Each number is 500 + 40 x the weight over its row's rms, rounded and kept within 0 to 999. Layers, rows and columns count from 0. Numbers have three digits each. The size before them is the row's rms in percent of the matrix's.

# layer 3 MLP down (transposed), 768x128, rms 0.13, rows 99-153, columns 0-127
102:550513526485467468495505530509505439521486473489509481463487501415503500481439440525482492493511590506416564513569483534519505572437437503523498535505464416593557465584524425491539510534514513551488555452441509480471489548397553483477492495452522474535445549537473476529471481548500524417485481484511492559474388491449463494484541466522423495520463504538546477490558518498511484511488
095:530510470413458551502558521507458536452479546475581510445431598545450514569509550531535552463578474493465522525485499457550433477480445542513487548513480417469470504537537544494503458543540522484494483472522479493550502517494552465465506492463516526491515478449566436413431578493505446522522427469491480471486487484479498436563450532485532513472572553544506463542492531453517502536448
101:520476500458543497457514531461496503474592483468551481512515508489499566539482477517535447518505440536523475436479502466515479421426489458458500480492593498450457562515446525463503527490497545459489556485553510537466522517447522501486563439471500538527490435511380550436504457416594467520558485519477491505564486487456479507452503534498482528498530431541540568446420433484527494472545
092:491492540475503569496408490534560410581483420498454501424495456512520530488442543478446538462460476511461540500411525456485461544471490446480483498485494566516503482470483454580525530493517503558521554503467471505534446553553535536470463485503435440539487489504519497467469549485364544461468485473506512494492505483493533478460529499563438529538507550596466481538545559538498476488493
099:482559511524473447541538495521486458442484465492535535515520549520485506471495527453506536569468594489472508532498479496503542498467506554453518483478490477492502478484463505507496462522593491521477537468456595500497553474558496459506491472503438393451535407479414523577503569515555552554511456474507443550480476514433541494472560596470518541530407480483561506524545534454557503494490
104:494463489479431463525521433542475532606425473485483447531442418558489499474501473525508414527486534484569525515508564447477520465440423515536511587424502511543501525478550493542441512574480515516498496518467548495474462456523459482537486481445465512502453492553504543488538559498484462528525505418462454453504418481505481590501530509441447515452445506497461470555457534524516503484535
099:497502515517467454517456528427456550505463477541563512391528470560493439504482529469474474530478540499547499473468443415520463423488544512504479499451502523513545510589427499480580524542498424489452468538569464568509474509537475520497449524454487575473457572474448491492508487488518546481557478509482483519484517462467484450472510471538581450510560519434530557547526447432486476558484
102:500584506498446614550434503474430485481512523444453494510475445460481470425531484506524481416503454496587443516497495515521491492474437463516539497547469494505622485542486540456471559536492461531503431503526487454533517451590493537487490478472506527508445497480506500555571387511546465472459501456515513544537422463474493525513480482454463511503508567509543456452523514500534518467537
099:523518547524438472403508596538507485500526443420480466552543466473496525530538579490516531510534523502467446466502481560525471526514479494433532461464427522455499463477486477440518442440531477475537543459453493457525552516488433513506490494512504377464524469460494462548566480516480474484501508469492579433537544505549543562507462502511460486479403515442446478552492422502483471513521
095:497488556415503536446549522454532496462505499475506487453540428501493532482494490488500537471567492441524486545504523560521548468471495567451432334510523573502555595451528479484500542509479520520451495467483444495491473587462451467417588495504489458487506446481520523527513487467505458537501518501542471508460520466499531573458491513574463558511454474539522448491521472503490459449529
092:475557577453467446510498455498460502468456493549453493506493517521486519568571518460453445488528504544501465543427477453496456537495522466562410504527434503574578453486488504526495524484441523477481490529565443491489500513517540491446489551538461430548524464483514523499430485531635479527484437501508514509533497459546539534470512550461511431508471412452550496439448551525502514453487
085:451475567550512453451478472451502482449500484406519456510475527436499515490572479477565513520464537545521443462495402500532514454527495486555506515568519511507551487472544517472512468421471435473431453496546487467480504491419547468576599564476486407505530501450490482537441539447610472503485495524496457435503513469518511457502516485530491471488471542507458496530473470531457549456532
095:452526537493552484486490433465522501449471512526510469549472543591513493517482570528547520466499518501602370526504497527508525531509534478496508436528537515555459511473467493464468520466513485504412486479479505588602459535480464507446526429506527545466522481545501408548465486560445489472522482465497494572534490430448473463483420508522550516467489565463497507484545478451486439531485
103:528516509466496483444562528534481532477471492548497442470477578524517464578473479509480475387502516468470535471484480558532547493411478420537476493487446503468536508551497479546414437559510520493540495580465523518495551542500560559497508441462450474460458498525497454516510509577551552551447493451488462497498416469493513473495572536528479462479516554492486452441531471493459562427547
108:564462526554482456574523545571556460476463541490489521556389486461439517530482516520486523501466507618477508466472497452478531473537513455485407559588521526518473498441500531473537511457507511485467486482561503575533481562543529475456548531503514515561465479480525476496555428524483587530537454495572553546497544510495503534473483563505483502494536527570533498458508496487511511411488
096:493547509485531430541517538624459530440522516522558554456523437526438512573456554493529514483524479460483544564555544476477541547453527519533488493493532498499457434490459543469542456466475474508488469488514506514512500502500512435518538522527524542492520422448554519555500564527520490456509500495555505496491629529503572469505423427528535491491525582568488444554533556467485497528523
096:549498526498468504476517451470478511492525496535484559530504527502514506485496488512489468445501480497449472467494477492518510429540502504487484548432574546459482511495525485526395513497455485478466512502483548455481498449472542528522409542564559456398476524603505563437563476463501497529487466545479487513480496438496554488486499501497501517522458413431431525534384480579508610524560
098:556432527485548494447456484521517458509474464482505521452495484586426578489538518508468517529511485512464534503508427446455506482498459496471428485463537481467431409563505438562553464452552516439467628527490486485507451481568484494493496512490483493526452462553515502453497539519533472535482541483467543534500419488576475509476585510525500498499532422477453489447538476560440536512475
093:491522530577520471525566529519551510529466519566495497527497481512431496557470480511534550548517493523487494429524518511490509510552545391443503569501473449519431461516505448559476467449504532425449518398593574486507595486458455500480544500499474511555473513515524527502479545502470507489531491488530508538479528507430532559511570468520499505495524548522593511493520524569437528491589
106:483530477494391480440478508511481538440468514516462477505478504555550507557502547537526499445497480469454426518562504497454467501493478451463489507517540503516472541513503428490509540570535538574493538448508505481559535467507469472547520382483510491487430557468505534490586526457534479499488506520527460472527560505575529546463477452592485500413413475420529498538497453505568547519514
096:451506460529560433409493493501495488480520523515534565481537477535524449487499561594466557482477429414518600500505486474542492531541533542491417571498489516438506485494489484457436466510576483521504523590429495461522563449468428445464430484527456515525552491495550543448501562477491514472483465511565526491507515560504476546527494486478534461537486423508475517482534542464457471499524
097:469517492447541502509463475534553549531465412492520547506558444519463552489502497466554483490482488466572490490565545431450452452434537498597451473426511487488513524495556469533484484453491427520523459557512434491520456554434470527483481482473482434484498535514477511541505472501507526569462386509502537550516399500534546517507482444493539481537500463500460455526559532579437499473489
101:520502471492404438471537547508479547512431481490487489469500447471552503581516443473497456525454550524463506525516491455465570501449552483466488452612447399475516515556416487437532531417514509485443540536555508520464463482453510510487496517488525565487485490537569470445517521474534468557474530459495575531499536489496488547429486521509455527550575540575509511513497489511515569475514
107:518488539490504499535459446551463489505405522539519446494516472527486544537445532539461465554491486573503529488497533442444518446509476534512418526591467488545524414496548432452553530515439540516525511488459558528490497536475499550531505560492439482545555535481448506466501485564494464539505495480462480464444495521489493501491620494498503487402586497458408494549462546532515544510469
101:496569476476467510526473447507455535551516492538507471476513522411467444428485514495531530454530489521454575464517506487522473561461535635491509548490481509532491543532493376479531473491544567511462554456461524473437520454467450498508558491505565478483428508514611470523520473484488479484482497457462487416487456481515497552511479502543427480557468499455419522512521487517570486519497
089:412468447525492543510503431522562492446494530449486524458564512531523477443497500439488470424485492552460487456512493481523543517501549434533521469594515569471498540521424464479469491482485523509475477504507466416483487482506488557484453453473543508509489499492545481567485554444533471533433528397484456511563552484485534394461516506529552528452439547465524495523474510455603509504476
111:483500461511534569463479463479565466571526562560473430517457457481517497543446602440486520436486476511494554519479534546483511490461566452555505500505407491478556527518492591491474546484464547517529550471529467483531471545545515388533512446570449531520475588497486495502504444464498502478495467528494450527488482488493493537506485566459442577449555509474447514472474506468540439523490
102:513442483551459501589444499538498505451537470483520477498531521478465445518506460545470573543521552448521436486574524500491551460486497522468488479536568482513541448504431465485467486468467526524540520461536480552473501518475504503550508523481497610513530497557464488511559589498469522457562487521551483469462522519559465559483531455512479592470651461484542527449531564510455505521501
104:574459512519416534513490483547470457509463525460523590498512491543509461526445499512498485509461456487521448479456595519537521472468460513568552489498544466487495535500527484427492535508399487516587574474538545553505483454486484484593523546510470526607517495525422497494557422502524499479491512510575480476442441502525456560515540476523474453457523510476566490535424495498482455486532
106:513480514524460524459473529516549479480482516521403543493475420444520570509514511512533427498489584508473468528463538500532508468468540445547473497543554513491537490509448469423523473529584514553402524515531475529455506421508576451530512561501467485556491477547487476607528514496520513492514443464529512484596476573492508456479476438500453422439498494435468531543483511520528517459464
088:569482451512447537439447539480437566480489450497509435478513554507569498567477593535490545540509477416485513559496472459496499483572521446472469565446493496492450505562432497465522528512474493451497447476505514468586472504511448486498516476495542489440488451583524446497508527567484472559501504499560450525518520498487510488524546424534543520479443466499511420469499603520443506490540
102:415537503456543549513463509441489512459486533505505470483471527503437498511508501472473478517485564466456494543522471550510462466523459594465535461459538514472531487506499491523471542610458495515542462498455568494540538496522498499448448519526467468538518453491478454552446475466444493478479484435515425497490562538453523490485475413499519443363495518526593491573490562550547440525528
090:462584494519568440581545498486474487459491450414478476392561493464489475552506479431436503483487489563534521480581454482453508505455486525564516520503533461457425469508491460557523523528452457482476528464575522508464572488459461476511466533471481498587493540564445535516484468539451498448454463458520496464448462490472497547519512512464436543462456498522452450516508476507553523435496
096:565486487537471485553503419509477464511564548518429468445464472518457551553487496492475500450554478492419473514532504495492505509553567450479421521490468486540516505545514474491450475447508474538494528489494490555464450404559484531515502546436554542520508408484560464531553507504547579515444524462510548508465432504540499521557527471599515488421530480555527536451461532502555541473534
099:492494540446483545501499481408490504515572467443527512496536538510489473470494427513431536481506524443539415485522484476545485490439500467464536489438535478495471523498474506442493506480503507442468453550524445520483506458463553495463530507548422517474566493481528498512454526464519532515460458496507528439476450586515539557477509369457442519429557418426529485492481567549508466576526
102:446510549469485558533543504517548509498508579443486441432532593521485486417530496547404498549501439488444494482509545587482482519499494515518488502514432455429517455453554444507458513561501553474491545532528485453589458444549481473499470520514454509482515517441532504512484517440444489491527482470504525530517525506498457519508493463419445486412443483588479509509512532481482492572429
098:467522531531434477542486511533549538544520441532486493505597481548524568513515412517484573505516438543501545483519491475499550487525515506585492463506463500463516468490421466498468540457479494529542519483523545443612528510548478554531389525499510559533452489485428467506430496512481501489496541437508428453488511494539472525539595447500504505570484527485489572427497497555536485478501
104:518507485471435517489511526498443531487477434485580515468518594518496501457466523576490507492489485521452518539565480435499496437520528444459546532526584463496522494570469491497531490517487502483516495486517521497530457546510502546465511473586508492496562496422533511471448610519519443530454464520437527550474478473533514519502474496502537493470507589481469375543434512484470604557558
097:507486507470437525498478448523520515573527485559546501455512465468461472419441488549449570512494524497550430479404529522494434499569523448458445539557442508528536438453492536527525543504521489515503498507444497502555454470515449524514493570516473497555565505529473459455473513554533519566454434506475473428525509505509438547480508486542515486473396447474535496472499517524428495480603
099:590420467500464491616559467533505531513434484474502490520585480508595501546507503460485572484497481500478490554470482499474540480473464458486512544513525502523513506513540452466479428484480505551491485494562524479551469530471442545412502456506429465450502427490517478486476503589542463581435469483474532532619499535436465542452491480530519480469518460475491458515504543542496478528542
103:486573506502452502475533456442517521468479486513604528471458568466447552476469497536513547553544462480459570461542464508496498509527492502409490488465450508447461526496546498517541498482478483409513471570551463466553495484519500555520507500510570516438523467473564507518509453422458438496523527518511502423521488455525464435536471479462513500521481600578567523470536579496476524539423
100:530547493493527571528473477555517543499515480526465564492504448471595487544408544425531492477525480457457543490513424544502456555507514466529441495597504424484484518449466455483478543483475452534517498488483488484487425494464485529497504515531526555534500473495552489510480503428534478511450474535579469463445500507500601495428464571457511540527548483538530568534607463472469479486463
099:499563569494532431477520493482515512575490488576496493428476508498481514512496534534528427427523487398548534466520480500480411511460491497528499522468521516541577504491476478444486503410541559566449575514432482488547455472462568528555576450555537495494509561512490424496501519486429533497553505544513435488449485436532447495508523475469473485462512486499463470486502458532462458430462
103:529445598436506481497496537482508527497467491526513486501501489526500508551459507521580532503523525450463553493495511395588577453506474506465518523488479447470491569521555562444494491459478546450466492482397500543546491505469422380513497559499473532554446487491480517505494554438502512546452500555509473469464498570489499557461465489511530485505495551533520529448505595522487472566445
107:581468483552574489503518485539466571548515408482545593490501518535546505482411492532579552539515520471503508567524497489521469502504452432492478513457499506500533464495485579537449529433480476566467519429494535409461476546535502424422430508478518543466533538524476495505498540527503461451443492532533522455466507486461510443481487539518514525493474532474465494551542466492514584584481
094:439554480472446530419536474430518497503485531479521511480500544467434583543507492464494458506567562499469483518480541465481464485500458515487475578414440487531443487470503502544502493558481473468570539482535439561514529592498560532507536550453595482487504472516408526478516533472522531505504510491557540557490445461585580471533503505479544496462481442527536547549477532543519491500436
100:496528475556504527524484564468473462496546440508594481526503549493509543472520508532548502516469500532535538499456508474453532527563556466528484513486484476519514477489452500473550529448478523493602478560562446456501536552519468582523470529567513455452502507549469578519485467459423537500598432507402508449501503489511493478552456495554478477534477537454407522467471465431458570541515
104:458541504524414497538528562507494436481466520438464474510511504420494478490490494500528544516450502501509499454522500534520518403504512558524502481428463583498481511519504535507497451496532482386555567551542393484498534517485543490515467500484448462479505490503502552508482526533503501616444459484506502545471472556515547554431481478457463463497556494515596556623495491516489514512522
106:449561518492494561510467507532488518552547461547486467523489485549471478486483455462423448463459492446456518453592462537481520508456476499513436419566529604511565467549551436511518650511457543529430481533446500530486520533494536462500496558495504485505513562523539447527406514546538497509526549536494543537479525479485451520493498438447503467522479507457494471489497553521492503528544
103:481440555446537493499482502531454399515467513496497475464500566521551487544468485498502581468536504513466536488475517495544512494508482514474483515552528543487466532408495475480547461509528462525514524405494448535493495537475463492450506505603572526462457443437419512532393552533584444489453514533469450503546479525494509500587475488587472494501434455483451498480550528484549459537499
110:456525512488589474505504596470493443512528429488466564535453524569612517488518431474459512512469513514576509461529501540530543501513514418563523465529462467474487522516449516497477455533401514539523483508493506533555530474517495499561458492494506479533574534448476515472436545508510536479535403546547499499510519566509438481504478523537528437496493491479501533500473558485504463372465
095:550449513532549483573524486462522477483522420473466497550475484543459563529454469514448450563467568532456540432533485556463517486597522542505446487490546559495544487471487531473505538494568457493560456500568509469448409458549481474462545512488457576527582493547491467562556485477507502483500513544489475478450489543466504478514500511418395554478504460473502473549500529446463494509492
102:443541447526513476573550528472572598470484504526440507504523452484540530451499486468519469490494530530580521465489545540470474456487475522429431482424510494522421508498555513483530521485579527522546479496506476462462484549502495436575449510519541460512446483497481513493534545431493459498531386505562441475440515429460463483527494514514583502438500490533501568465455492525529421484516
100:466439498435550495564535525555463514395497515454548472514545456498572564436522465501486517532504521558525456431479456489566449539508583521500497488538534423489498508446487480506501484581496525552530537534539479484507469400532494455490509489495480540475514571483404488496475451551472602490451549541488490463445549499501499475463521438527557489505493520509482559434531481506474439482502
097:517485570532479507464514506509493425498457472439467465498490480514527482410538426471539482508499460480485484543476522549405437500440477461476502483579530561510483453484536569449487482415461516511543499530545524503462489553552544434474494540472485509483560489424435423453470488583488468525482488516480508456556472451477552503525505446441542462504558531545552548498468423571486542479520
# layer 3 MLP up, 768x128, rms 0.134, rows 100-153, columns 0-127
096:534501561507530524491510509487504519519512522542530531517503437500488486477479438544459564510498436523482534572475520477442519481493555447465472505555491531571571436451573510443567488518491521424436537481487498504516493488550499556413448492471416552512512492556432530528499468497534536468495487487481508506549583575470457448485545563493442608529519439552512525457419447487483517494484
105:516470550518535483469463539476453516513491511529508507520471504527504424416516424462512477391478440468492475503549536480457473475471537526508477506491511527500517542516537406461433553502499527497506440471507511540561471517441485551516488444461499456589448619521553504499469496460473501573530530528420482468462501508453500568506547481516476469506559554521593437462502486581462519554489
093:548506585500519426445495479458519514498466461496493456444537600497517508558481414486511469522513535593495478518518554547457504518518534493506538482504503487515517498492484520542485579524540530549514522557572549562530572417435544523548493474505518437445513533544477571507557460507532532496526440546541496577491515479484460483450485454542489495501479469453409504416439436479531475498478
092:531505454511512521482623484536459451473519590453502528461501494502466539500554609585494499534518508527495466549486557490518497503517453568521552523494530590509543537514539470505445514426506499492537439471488445492515440472527514462531564550447487492488464461569503544557557508525436427518466465459511524535493569468493467543431492498493541453565492517548467482482495512478457457475417
102:484487472550550536413521532455464521461483501535441537502485480545460454480503455514497417484517505585521477532461547563484381455542502504488484530551504423530487523500534539523429441551586472478463480501508551496485491499443575492484554501481516496425509512478501375479559516515470531496503550503499506442472516469492480462517495480523477538457432557566504530452446466420561492508485
099:431514470519486515546445491526533523547541538452491551395432508482529525472542599534501500536521483510483484561449514512466561412468514545448498498481525488504522508533475546490495448432535513505467475492482489453452530463475445493541532483467483493507569374497489456450485580479526559473490488443515533609462546449476507539575500496582542547530546505547484510506452537509497471469487
103:507537463470540479492487459492470401483476534519430462558415555520558495557481482547441540534444476482486443428497526512501497492499530524446538500461445397559482493536480501558531464508514466523500527458588505483471526477479557476505567526508548492573471554483552468504441552553550476481528448548450492432490499577429530495502526563487550534460443477553485503485520560471483480541533
094:492442486499453520527526502492467480546508479479498543516526472466507443458512485520484512568482488532509498546492569483505462488481565448500535528553419536486482477485423465528594475554457444530474526488544550522477550470502548509484450481494517426531515537439546519556523559529526542574537475551468475576496468480464472550572477546528466486563446463442514442461374471457503582453474
092:493501444499476498508563554457583502516510531515430472457490513496545470476482441533487545442456522513430495455449549464555465529569482469559488534536475561511471478466524545487511459475493540472508458428575543544464466553502492470541452511563459506506481438484559537489448560536514582522537542465519486488510524589514414583464473464561508508504512410491474499536566514517431478527469
082:523478572521456477413537469487521466437402488547532485550589531602576547493504530470495556463511495496528464537498458477518506536445503537561512492505477505521461549485508523444457442503506512479553471489443505499506528495511579520547563461549476543530489435490465497552474572489413475448501466581451502493562569546480440518490460506494538544502467522513508509511538455432466548514448
085:492483463536549572557585538504539528498522495469465464433531524523537532541461465497462544489527494433458469544460494499401486577544570468518473534540506561427428518476539477449474451486391536525477551515457554502488506515533504533455464552443527511477492494530518553488499533521461573536509507461537529578490539477524466601480544435539457531489526531492448497445506553471482485502468
099:502475463476517498478444434534491448506526494563475527413426458419568504536550425522518475535399502466509516512481498491465490477443523500504478496560569472450581504499520474539475489505461485535537492489503496464404513382443492511492553453521412483447564492485514543509515480476534541531462478531470555419481501525500514463477593541515454477431493537492475517525555487496473459451511
101:503503490555427496472483534461505499487449488470439565545458478539485545475549524501448414494553549492507486505540530496455484558549542497468481482496539380557445523547519506543478555475455515539478536483475504426500495569472487516515462519498527590442522489487595538596491453521520512458491420490536496537542540487481522520475401501441527495534531554523500454533487501541558465561442
110:452485490483500524575441501498579498488524478490477474447506492492599525456593507502519448469446511477481437492451536556606534505472537446512459510498528439528444545517435462565590537473478467451490452476450486524488537481518485512466460555518473443520526597577472553461489544553499507469477500489520481445502445515550459487500398471465469512533562495485479482541497536522521440537496
104:523490530547487483460497486514481480541471489511477436497531454450526438472536475544403534505510609524480515443474579500431493528509490520528496463498474498485622448546496476466536569495540454422514534524461569508532537504518539481528503483482469482551501558520420482490471533522561530465492515519415394514387429520478500503537503535491437465537464495458528473507491489523495490572516
100:482400485536519550491463532472427516517508587545508470552480471470455482500521538465546514529524491457495510593430474465445481495489547518491520451552511504465537496480575559491545510530549548462535509489455530483450468475521524538514499455483535447506493502495459454500473573538408507520498420476504470450444517401486588481528514523605449566486498461463511510488538551474443479527440
092:509515536577457452459515467549526483500448491481550518517506529433545454439543517482502451440514427491432445482444494535487502476509509523510525449518505494533482498494525509506431559542447488557498471533453467526485517563498527504515597517513571539493516548519598561436435440523513507482517544496420429562491563563513515503507441494427504508551417554522578459520517478533505527515542
092:543482522485483570549539403528488512518502424531461475558515512530492514558493572621494480537505519472502492521495470441583500485478444480546543443474448491424507444489433445508490474477444526448516498553491488509457538532529501520520457511572480512507547450514469533473489548483560535513442502500587498499498511541545384436462504512425524486508515530506445495495425464430508465483486
102:495446452545473414492527489459486485563524507541489531548521476465442495494574549527554564546408472540502551500436506485473525465459459450473487535384505437511492534439469537484551520516486531434541501512434560492528491447472519441501447516512517517447512480546482515550442488526513514476546503552490500427459430448474499491523578514486496421462517528520532537430503506459511404479496
094:555527509498475538494469424423497424511473463542499468515478518474450467557565482567466517536534465522457486441551423527484470442461543490462501567516477423479417530540510494472526496451424452455481472474472483524484457521517507527436563502582514521561418552507510456545478541533509474550482526498495510518501457494459473459478456485554494489460421527497545436609522440499520454514498
097:451542481466567509499522446508524542435505507485474465541540487514527498546507487528461522500468515485582400502451496481451502466445564529515538533535474481447481481493530534469561524484508473480481551464497517529526571487505490517500456457565518542463467458467499443455451526540579395498448544463534432532423512484499499483461462582433522529561409479502463497602443485506518549458458
109:513497446545531596429496470475541576470537503493478465476483532458496474448481536473412552438453455473508449517489469435472519479512471472535456513404522543508553494519542507522523448562444562536538529431473469553476477481460537434522490560549538499499499507543413479450519505478496465455565454541594527451517441517479487478427529463505505445470494547468546518464464528455462493474474
106:471500517513538488467470505543497558480497401495432431562473502477478496520595456499488545504508443495564401495532528470512413543472446553552420528520530579528452531523514525517489492523530482521504500514543550542539482473530500505554485480514491518536507547523459517544467476514467560476541484494454486539531496483484514442461494488479383456493512533497604451590536495466481439511412
113:457526512511548537484486483519439521450543510519460539525500415511472493530513487490451479445481470486531496499534516508522441454476481439510589502500476495561504465527524485517409518494402428485473432500533477519472481526502503551459518501533533517541564456596565490488541533450576532471518485554531468514493574389498542452495434491424553554565537499524496452508437549511453467554497
089:504522589482486445502489516474475558587489500478484571519450474567534539488538477484552500496508468495498479477488488466496466503528456507472474489386546482491521578526464558550537449515529505465485465452467523544491508508494571515473497519439583493487548444429548484470501489481519511504540474438546509598468582520565388480421551475528459449467501581464484542495499467465478489468473
106:526451428529456436503418520462481500583467510519460430522459434474558481426500496504523537398526494574481604428433497540475498444560517498452476526514510454519531486502553563445570492474517524497506506500520455458442435486527537479484519466517444482545484528535511539512533473484518549456509410505556476517480564450534513537459463526515486489554547467520517502407502501483523484505530
094:585460520445517558498544487519452525444505566479505536487498531475498505494511574493492512494455523516517527552423500475516512475485510460489504465526503452488528454470561565552522501516525498529580478519449497419547593511518525466458458515458431514521508504514477448465502547543462563533518572509561502503516532518399482501476519492500626385532476548509504565462547427502470477492442
099:514472570471547448478480445534516524561525467475537483484487478517491542515555481539485520482469508498497507585554495510447447525507545471526469512554377502494483522499474486525495459494547555526483525536466548472432519488484483536505598494524534406493465487570476579523543545503534535467495380511516487566445529519486516507406531476497472450567428543474495471485517517516585570496533
100:546554526488580563503514472490428545534441524519487483462471447489480493480434479422516488517435416526507469482473415524452503520547526488494494514494514448473454492458526477435444512465505455493516519463372542435539531484459489427500446490429539548446498443482540530469516433442523509533474472428551439535449473474497490469535522532480480514535574513521510469447504492459422486502533
090:527474453478484442467462512504510497431420490585579497475455480548430465527560483515523514494542513496451456532543461514506454478421492582496526417489481462513481486430566512529423508513482445530559514512491485558518518461461523502505473602427512511527466534474489507447465519507490490495454471505526465528395547529482449503460425508507472462540507573500539485399511503494477557549483
097:487564469591520514548562409538514520493517534500415471455485516466500518584548512503528546424497475511521451504561535465516461466453520498498503534472440407482496508488541472571566560582555515499502535541550471521521520476526522420539497478505485468506450488512479494497514538489459421493503524543544545505440526471530441473571417437497473517489465574479512520505565437536496517497437
090:485392449546525557494481480488383524492580493541498506496441466494500481473495522569534552509485514489491496508524526443516523528564516522480577454536575537515565487489469569475493499524503505479576458545455442386555511495572503501508533495578486503454509534494504462497499514452558529545504511438468443554506603507566493486494517447527549526482527482485472555470460518525446483466538
094:489569507537510528443455479591471513533436508440549549390542455530488431497516464477442513494567554545521543480536536534552519508552496542526509480445516505482496426494543549547469555488490531504517413484479492426505416532480498543515531456511457483525464528541510480552524513540535444507498495468584487499554548553497526512427520551494537533543431527501477430495518469558418516507502
105:542519549502553487517482439570385516506466485492522456418585581506498488475491497586612485496463497527456494464477502505548552498605529546510542528523522474507531492470481408471497499518545505485559459453446478507513439550522463528482442522530499479511516534465531492544504505466503555483468509461520473520547572443445529458512542533450444581535462504502523541538567496525461503530503
105:525516534528559505502466478488497518486535495534493535472494467489601528498505520523511487460504447488517490490499509523473617551500466522450547521483495423505445531500481511503446548424499486450479471416460576488473514493458485389578446549507446504511477440483497506467402415532505501532477513450576497541427512510521522540435489440479436494510489578473473521508465505478393476527504
094:497514497466488505576504433493446452463497447544521521443524563491477458535436499515525527464480478536524557496458515543480525503494595518521508485494562424541484514438493433549524474414519506523471466510469522555438525540479505524544537426445419443493473523500512451523524508446497496535464483481510561455546422459496488548499455448598407463472494486554506524446530485456590519466490
107:512530521554514456423468443550504489442499435476496432486470457496499477505565417431478522462519448486511576489528540511480510541538494472490434516471493487575520539556576513516598553548526473470572462467445456441456495440493496516450467533435484480565553543462509579516447422478484486456534490483459523517495546469501512591543532467520466482439520551502512484533499511509448496544482
098:539513474512459518500514445562508607422521383515546503502448543459510491547483556475499510547465484452504524395519520443441504507508470493553484522491482492517541471496516526485521472447505517521522448528499527415483534507459474550561485466488524507466534541557561511555473479438487571459504468475506474538604539497484510501523523475488581446525600493483435481469513567472463436506453
092:558445495510547526482500487500547486440478506505541508493449468570427536447493511490516535513527487469512417582513492522511489495423438480450527530515508566527482500485485529515401465562404465591487474458450473545449546471508493516434505471480467525574489506495532499502449526483545470526468358475439473504586545508471494512467439525525525435531503463531438471507488491514470481531464
101:496500502457417428512453531533451434553478550470449538524519487570549490502552507548517519590408459478555464494442518517507466474476572462497431491562445568518542577502458487463531522551526573550503519494493553472528517566507497494443496459543499480498530528534475442481471523530575534468486524508520490463529480475530544462576411536533563539544476540534480492505464511462508463562490
098:545540499444470509476520445455505519447504379486476497505478465469476491437451527485585517473506454541482497503496480398470514483544473498476498528527487516513479487538557465447439483508489509563526469465513485423521493505480474504582517612489482525440517517447522542518467452562414499484511525496494494410558523559507533554560433561480458519465453579497475498504522470467459465549427
091:500435608493535608492540459558500548508427516516478461444471495500542517499487504434465505478467499450448409504478517530495475503518419490453471577475412509542434507452526527451497476499487573476517534502531602533437519511543511535503470565518517482524524546489531483489474539462500502512497472535475557473475429476489486512537499472484425462548592467467465454481470464456432466527495
100:478496392515508522421504553520533507550452475472527625447499498485517484492465499459470540492505507474571490554476532462492514490547498442467576504477502484540542459497505513458528493532503610515484458445507521486432478520455495465569511529534543518426493489503492432545493486531579534393497478492501497493504521522489439488530525519409486483480485543601438553518461523463511532428531
104:539500528545565527436460515492492547526472560489437504530474536495544433508524449416500550514506457481526498527486530522468508526471538546507396522473456474535510489612539476517467531502489407484456399473520508510503543442540456521459445505479481458557445487513513488409438470532530462430488484436515487532538440494541470510541464486505463463502501524498450528465517508459415513581439
097:596450520462484472548577491499529501464502515513445492489533490488494473449506551570494534519423482465465526560522488484542512531484500549498562479524529481458503566476484493465445527474537503477541543510432513457507460490467485552411533437577494546478458561490473503502495454453497558602426448454473428496501529538524521488541548463559468420547483561429474466515496438459461447463507
091:484480423526481530488483512502466524461532440553476563590458486534536471502517547562507470485472443466483505462506523552608522475564489523512490470501533606499469464503470533489451493470483548547461479571528501561481515550516508442495499557541491514565516573516524478563567559510483482533571395488531510461520528453441507535438490501486552421424489509445524460504485555510551491509523
100:484451532487542492524492380523477521569496536448537458451503495455484477540549512552495513508491504514494526483454572460460504567517474496463474498498528435455451554430540483484446444538483545542506501527438508466477506549470413469477555517569576552533479431501545540505553499457475568452531516510543491513487472508465503466532498423494583583591490447548490498443431494530509497485505
106:490447465572547439520514463488608484507530523459439525502479476521511532450518465505490488567470552531479528484494541450453498569474498495500492510538528505512373462615472518519508526477560507517481475448636452542474508503454512475497478463492539485511473485491467520539473582575518529466478475555574521484497512476435481495480499586530408504541504491497464432510529492490514560506505
104:500503499578505461496527455501501485477532438562479543511471552561483498528574456494488526482477464466540544529490572538499477523500521465510491534499491542489575488431492498485501565457476449533475383498537566440520506488522576500463496504434460436515487485519499563579501453498487484448457479491491530513585547534476465489464514492434499492513571555494468477586419405547466502585482
104:456492496508532530544506426484533518457491513596515516538526491473444533525466506480484529493466522472483505560547468483506495485447538477531530520471495504446497524470520460579562601515506505510508496491488552554509499546487532478522463537512465501547511581465557475540497576510551517576433496605463508504395492596467563492436483486554450513508459540465574479500449481439551504563443
093:485460513501445525475439497532508509507530481489465503570529421453545532542487460393483542581425485475490477509540517519556509491450569448427490522533583519484499484414477446548552450457533532530462585484523466527557463476562504493506514477627464504495480474495469462520500559495539498477545490500489469509477499510497536508492483518556520490572482453482527436456469567442501456432463
095:465521530533513485469496456516498535477576514480530551455467468468399451485460548502489457438485441548496509495538476531480518503471434524527497485509531622465464476457541563430481414508497507521480493496537491527460488450543475478499543518358474538536494547488532500469477519555432581516530553545468489471510464512572498537486490435598490516498438530511545487484463562505467517545510
094:483508445459553443518476540541485502485442454496442544509529470542501466547464467518544501498523497592502584513471547476506481463564457522529569499493589533492467504559527530577436515524504457425474485478547496554501510522497529588495521462531531449474526518435569454494580562515521478485564485476518515455455487515528522450460523487488439469461529563425479398479516536520573486467514
093:529463504497578516431527475508503505478531495510479542516517476535500441452575456503469537525483414542627472448527477485586446480469502469546525527474470539541477533491525518440545454561442479496522512518535509511456473419460565549480476450516431546484500546520413534524458487499467538483558484494498543557434525480541437488456520518504456537505515503447483465481496505476564552507385